{"norm_place": "pre", "positions": "learned+rope", "qk_norm": false, "tie_word_embeddings": true, "init_std_o": 0.00307, "init_std_up": 0.0173, "optimizer": "laprop", "lr_head": 0.0116, "max_grad_norm": 1.0, "warmup_steps": 384, "batch_tokens": 16384, "max_seq_len": 512, "train_tokens": 96840000, "dataset": "wikipedia_en"}
Each number is 128 + 24 x the weight over its row's rms, rounded and kept within 0 to 255. Layers, rows and columns count from 0. Numbers have three digits each. The size before them is the row's rms in percent of the matrix's.

# layer 7 MLP up, 512x128, rms 0.0895, rows 417-442, columns 0-127
038:152114163130161131123133169152177127098145090109111112144119165165154081137103165133157130137189125159123127053110136111132163124108169103167133159060100136133158125141125120150124124126137098165108132123115115137148121142111151125085146135186143107132148153126090119116131121141121126120148144136161112157159105164099143118134162108113112189129128138142106136113137117117114127135144
017:104099128098132103194104136118132136148114159136142144140117142139148150137174134146123126126147111129111118130113126132132152137120245118104109148070101124101144114160077120133125142114129188147158137114113123181129127140109079140118128123168160100147093121166093092142123132145143085114136119136104143130116098138107140114116143118127130127127123122109097074128150117107143108110128
024:160109117111121130139151151131148113075125108129176127108080128144101135146134156135116108132201149110134123079166111104074175142105198111146152099100081136083127151148085124139134136127118115132151130115102120156129158130112099154121138149092161095152124169097132133134120079138101127113121130116157108112123137150097105115108135115127105203134138135117124133122120135144129124119119
191:096139114139092083166114195111154069142096168122193110116108129138115136120133154145116123170127110096154136123106101110164103169169111110093128137118160150162079111094131135119166124123118098099077126112121118105165122127127126137138140137162170117130104121120151159119152107127125137131148110099136114152134142144096113120135134144134097101127138191131112109144156124116124140105166
017:152038149113157082176126145129156116109130163129130144126127163131160135139153127123151118131168137141123127090157103091158192148115160084128157128146128113123150148176115138151126148120131157141144121110133122107131154179134094156128130112149147100166113121171131101132131122159120114127115138147098121162137127156133151141145147123086087186150130143141100093116148134130156105145124
218:122138109148086147148146145129123122129133096152121132141130165105139105099107172133096117136110163171126162140159105093129136164157110121110152131138129150146075090183106136132153106132140072105120127107145093109155099146078086117130122163103143130155120111106131095128130144098145167094104149082115139133122075127090114175137145142119128132096085102112113142103164104117120129145155
021:133065116106137063126113124101175126123146141121130128138185152145143125119144124127124124146127100134104102106093158158141173160114188117142107133137077126090126135146130110139135127142175039114141142126106141172112088125132140131109121140133154112097162148122144114123144125143100106112153114161125111139156126141082163102138125113100129144138133091127106121133141079110148100129154
018:168099141130154083140157113178177123103136101105167087153172152113138063106143114122111152142145082132104138117084151122144160131127178143130157159156070146143129147130157151117119115161154100143088090124131151126107127113121203121118114145088124094122155128113165128119137106142102091120149122123137118142120130120116148102142132106120118116127106108136114153147110146114121145155105
022:101075130156153136138147123117104126175089157140112150124052118123120173129110115125119114131123129136157130148154124083128129147154241107105133119142142114168127113131117146148142127111099176132112143115123077138139112135125087130104140095147118161155073097159155125140134130103154129124145126116101137149161150107143144149117136143130154125109139133137153086115104127136163125120121
016:176043138107106134123155136163168128127138131114133111151139161125133150150124115125118129181209094151133129081091102122131163122133195129133135133094115144151136145101144129147119114158202085121098120124093109146096091105130188133110119145121125118116128101100141130118124123117111119122159133135137143144123099106125156121109120107129159121121131124126092152131097132103132116126136
201:160130136110121125122121118115158116102140158122110116114156132094114101141125092067130102119117148092136116111168115160108121122156138126133168135159140100144134090156137135121136136170142138158098105145107126133134113106121110107158102124127135129145096122143083092086180162112123131111147150128150104185138121094118124142080162126147120183096122088131154135175137111140147088080074
214:139132101170112062140072099117146102136100135154117123134104140126150079111172121116114088160117151140132118058118144152120160068153128162133125143106141103135124100115135147114157111128129109147150107099134118115160132126140143136150140130119136175161087089141107121099195130131115119134130158098139126150128134072138135095110125133130131137142072152150165131153134148132161125120138
017:152115109156137120183147074113190117142102130123123105167118117140112110160081106106145137135112120131128123125118142169124101115138104134150139097145103136134095130116143156122125097122104071117126138107120159181142133080135172121113133128099149158089169141131155156110145104122131182097115086094142147132170176125112161168136179158136123111123135125138114134130129133127123158145094
015:130160136148118096149096116068112148099100116122124140139144130105163112050127124106142159105139148132111154135108142135077088119128182133141123153148083122060124122162121137098135140104120105112138143123110155112122113117116196112146124134147153093118138141145136127143145110111087067167131134170134091128133126131099121098129104121121084138156163118095128132126117134126164121111132
016:133142092120131111126143099155113117111107143108133113127148198124166107121123120131134128144157122118158121110133116095105138131144155069122167110136090147113143168137147129158104153111134177118119087113136120102088155163119223132088127120121082134134114126110200128112123122122098140139148137161136136144133100098109150115114144105131123147132090132120131123135082150160168143158124
019:088095131109143095083074138109121141123134162151086139113147097145150119111115105108111158097148134111125121162105153181127126128096116138130094161155121123070116108149125110070124125159135145119154163139125135155147137144105091127175111124143171126121106149179109103116167107127114110118168115164101115156140109152097134147153140144122105099117117109109120132130149065117149122141164
033:187088148151165143139131111128180130076143091115120119121080168135121099132081142108141122135162139164165126051158123100066161132118126094152148112126101156145155157133101150151131114110130107123112139109106114136137139149120179127092138136133125116159143152096157134122132095133101138135142134108152148140138116136108132127117153123127089190122160120153141145126102142132144149139111
017:109073092105101114119146127088117153169071182136122151104111132137134214122163115131116103145108136165117139138128144161131142140153120110100116120075131112114126071130110123141132155113145110087124147117109110169121121127144112144142129131141164127129123100188137097163142146108166131144136108139085142125160145125133162139117109113108124140123143136127126093104127090153144087086145
196:134087116084166140146160128133131110129109136115128105086099127129141100137127155128125189144124110136095117132115097132140193146131106129179119131177141136149126132141113117137156121119130119089107104161127103113106124120121131083157155146133118092085167136112091103172122116113161146140148137123147119121142150136115172099077140110121183132100139136060124142101123160130146108087098
016:180165123136110130130142126161146140140128147117124110138138159098155122073158143107130130129133139136105137118127140077151125117124071115152125116063160117131163107159146146115136157133091114138122090135126165114120146139162240131140112150139128104108134146150143116141100160100110140148084145153109131170155125145152129124125121126088126160125125169150091105133152117152122125114134
019:161083090128101153102139110094115106128092151131140124100075158131163129119118141131159117144211157126138155099152130063122157142122220073122169102103097135129141124124145134164142144120126155108113105131130110129128172164135145145129152115128141140178127125147168112120126131121118123117139127156136121142183138150101139138119144119119120160137133152136108127118109150141137121139147
227:112094134089091088129168150138145099135116179098119135071138128123128103119117153130124105082116111119171090162156094108117109119138110125135148174108134128134126106146102169155156123116120081107125120133147137159169083096131128094109135141140113104125152103136136066122115107129148141124100117121146117118140150127106159170115159131160131137102080117123125153102123156096181127089150
019:114131119126166109168133136105142124135122133115137147143149137153171110124111129132200143158159142116113139110128135161119150109083192106125147146098068120142122109135104112109126130158131124152151118108136154146117156165115239138123141138122131103125107137143084101131135137136123106093150132147128119124148092150063173127143163132134103136094107129112096124115131126124157142131121
015:128157099132114138155167126131121116153085162123142119153116127142181158119098129122152131164067141130127151142121134167120126089114042099133136075118110129141146126094123119133151170120116112139133157111134139153108129117140198149077119149117113146076107108124124111129121140111130087115135125142125164169107085150093158168126143129130101128105123139139119123115115131113183129109116
016:166156123120137093156072119152150119105143110117115094158150144130154104141115126134123170125163085123121130113086126147096119126138184122148148148110037145105089170124129140112096129145118152149143119123130186103116102122099167110094120123157077123117159131099120132100124115139107135118156121137148113128137090112089148118134157129145125126123085123114127103143121111117147166147079
019:150051134102117183178156119148138126155125136133137132153106150132156140143146140130111109164215132130120122123116129144111135117139187112121131125070080125177170143091129117147138139077170111134086118127115136147112083101112105118104149151117136163122146102080130122132120118115142121132154125125141144156097090151136157134128125112106129142100145130135132123127095127122159106108136
# layer 7 MLP down (transposed), 512x128, rms 0.0586, rows 417-441, columns 0-127
028:097108107117161122142128099105113112171094145182115147142143138105134119061131103128154105096050118093130100175146153151120122165118109132107118132157128097132111144094128138161089125124130152146171120114139161135116166112102164135141123119139118173099123081096132131118132116180108123140108093133069119091121142103144110129142124160114134103157158124110134105140129143141108145117120
010:092156152127124086117163098134134083110115069165156124118150139138116098100114121141175196096082131114129118123141155091128115139133119133149161182112132126108134148150124145120124137112113110139125116090119119099080195124119149129155089123111147163123126103086136140166112117116129074119141115092105141112161138155117119133123114130145106102087146155142119169123127116101160145123114
014:124178136146167130130138105108109123125100129163136159164150123155150130060126104159185116144078132124130112168149102129129122152102117098120133107147131082127128115109124127162103082137141130133151087137123120100074153121124154127117101088115154150111146123141115131110094091174128162143105084115096169100098132128124170138161140162104152127135142121121131171142094136136102125155138
184:117137130101106159077151102121105134127137117090123117153138114124150124113123097118135108113136156159125138136157127080107145145109071110143133114143118106111128137159092133122097181118122140128152171132131167145092150124146104137086133119092127140116159158133129105136091144171142089128077131184111113140149123100138144123101161096153142152107084169138113122116156170123130059092124
011:081165136142116110096112112125123070125115128149155125109124132129115098089147155141150154075080126080132154184110135141132088110114168113129112134122080116114141108156154093115106116126141138157102100123148127081101160123141092097107146158139128157107173133112123133151114123116157169154158078101134126121114129104171166109140138126130124080105149130117103134124132109090159120131127
223:142141106091118133121135089099126146123110104069112100143157102116136122146097083091104131170081139144113178111119131137145172131117109128129105105118113103120166115149098072066159142159144144154102141135134107157101140149128127151117093115124101120150134172107139146053136165116123107143161121148133133122153163124161121110100122121142144152169129151164111153143146143130143113134111
013:142157144133172130138135122086094101147090118147131135134132120136105127092109126089112163088080143116113131136135141122158106097133151140121131163102103120136153178137151141115127124157076178106154127129167149092116180114106129121097113132121114150110128133117122108123127132147152113154120070144108164087130094118134111135124169158169133048119122137127162107151118113087095136103124
012:141114125137126158166115128125092127139111148145097118120153116142146173101131096052106095120086148119125135151120130135156117083155131110102113091108095129134132161110134135104143144127105139163138129159136157100143099125131130139131158191139143140150117169129119123110098110126118154123095172174103134117102081113211109114170162135161149104176124144111143109145140122136120129122143
011:109130114123131118092133118128152146127225129147114112103145148127144086132134144147141163092165104128137137117120117154097068135112159156153126126105120147111164098151130146125100152084143094119116147122153127138100109139136128085109141148126128143097176131116102105170150102116119155140140132107153100147151137154126084129109105104077084126097146162106083148130152111100128098148137
009:144112134109165108150113124113113091158140078155111124119132126115131135097113115065117112094123125124118126173132151151126122147157156134119119126123138126125136183126091151105112120121051160144138102123154142141147099096095118161110152173099140150117138176134161098115139119126118127110114121193119121114094137123188082109142132158144108124168156140136153138157148140156093153097131
219:091142105142135131114137172120096144119138126124091106137108140126139121185125135169153152129185095121161175140131143098155151161089193129131154146139105133134149155117104098144126107092129084087133163136148139101091156138130120092132118133101129135156161124102148140134070119158142085156159154116114148099145147146151134117136123111096132079136126152138123098140127169153127102134156
228:134146152108128119129170135130113140075144134088102128105145152111085138138137120123114154132089136095157106165112127095096127129161135143095171118143106128132121108076085146119134160118120129158190134107085155073117139118144135103163130105118126157103175165113136130176126153175102131085154136157152128114107128158139134130106123128125147134093128114080099143094114097121156139143105
012:159147115125129139153122188116145121129128147152093138123139134153151154109127096101117118110084122116127138107123072138147110132102097141109139123163140110136131141116133184129129139127142123109180118157162124105129108156115124169104147168172114131172117161118057118108135142139124131097091144174117123123135096097167098121140136126117161131151135132102144070132119169141075114130180
010:152096125141142147137137124116068133115124178126132121155139113179095153139128089098133103114081136118126151115113131111143169118144110130124129109097118131119117161092141129132110126186132100163149141095103162130135167128141125117111128084148138166121073165139137122132144141116094060088140119123114152113123091159109165154097152109165128086124086120136133128094086118158140118146123
010:103111117116130106142145144129118137136162129105112127126135134117134129117114127093114118155117121118149136150133151151138111128174199157134131081115094147100096134148155056119097099137101109191084124125142156141101099091143083105113143166106120157115170166120127118111087113099131150118103107110123124113084080114184131150137110113128102088151126106122121121137151105099130116103098
015:122156163158112134126142130134126141123109137131157115129132139129100132128162120127079179070056142123129137104100126077134134084117115120131150152088125160130129159143141168134115164140131134092144143112112112087120167162150126131107124113139132131096112115109111142155154148127144066175148085114155115081143123119090136143082115097138118141081115130156136076127138126093135122101139
023:125121136106176131081128126123137129185124131164116163155164118148171150044119110127134122103126106107140130179134131143132127162106150132136132094160117112131107114079158148144097101138135145175158114144138162148118135116120128145107145131139148139121157131098115145104130093168127166130154104153067119109099116103153142135148112148093123117155148126099109083122137130136072107152119
010:107126147126144138090125101142118109114158078141149144109112140129102055126107198145182147094136125109122116120123122133133135141113157151152114175122151146131158126158159144148144128127113147110121149100180110086119119137082088099091121098104096161079111126140155119145152129140122091134145125129157148124145149151087110136098150136161106077085116134129110134163103131121135130140147
206:143199141119141120116178105101120150131170120101125112105115104120117133126083139126121094111106149119162110125115106151109162156152115114105157132134137124125109153122149113137148168108119121156176125062145160121097125108143103169163116087098113143139114161147110131111122158128108081130149118121173123099127163150146153140130130136172099084119089104134123110106104169117091155152154
011:091092120126119117143103111106129064142101126113135129145113127127120111120130133123149098158088122091156149165101164172130098135172155106115115079140120130129146109143161074104116121146113131145100122111172131091168133138124107116102154096108138166120140140111127195149124152135126134122131124143125146143115126112130176150122138116174147097134101105094139160082082118106146173150091
010:101148103111146137104141101125155131149173149125139143146095154122127095112147170140180099131099139124125120148125111168127074111125103135128095105119101139107125108176131095156056101132118126151125100135143129094100080130132099107110118139094132144093151170130124134137117109197119143142124101110129121087096155126084155139118147100099113102152142130104095131142085130101116103103113
226:139168136157184147092141116103112113079127156123154138151142105112116115096111131132113112114138166145100156089137121169146105127115093098127136128131127154132160131094112117124118121149115143128133129159181126170183135176147108162080166102117142106122133151095158084123103120113105112106089127091116160122104154140129158136173129131128139134135154137100157129134117122086111172072136
012:133159134115145127167114122103110145125108109152172118133114104131126123122141098115089114087014125128122149103108151145133128110137103139141149158104106130086095165111153122134119107144112106123124147151118134099131116118141128156117084137121124176095117138112114122114130157137126068172092097102116090085124087111122123126151152116126094083123119119139127066114114138108144137112117
010:117135124115176089180100121111143094134150084133133122126109101106148099132109100113157143110103163120160128103103139162102137166153121148157156134119136148104111134146138150116121120130075135110105141172160145124090107103102145128083114083139122143139142134104091127105132153142124071120100124119080113119114129145057130125121123112116094095130110115139122124150100141124111177065111
010:140112112120147131173146164109082103138112137125114117136130104138122175086122098060081113135067148127151136121129144119141140100142121145100147088125129108107097154100117140115126129144125086167145136109117135147117138100141135123159134153125121167162130167136097110099133117090149126118100121116113126079123072126212106135158124128150127121155136138136177082122155130126124110111106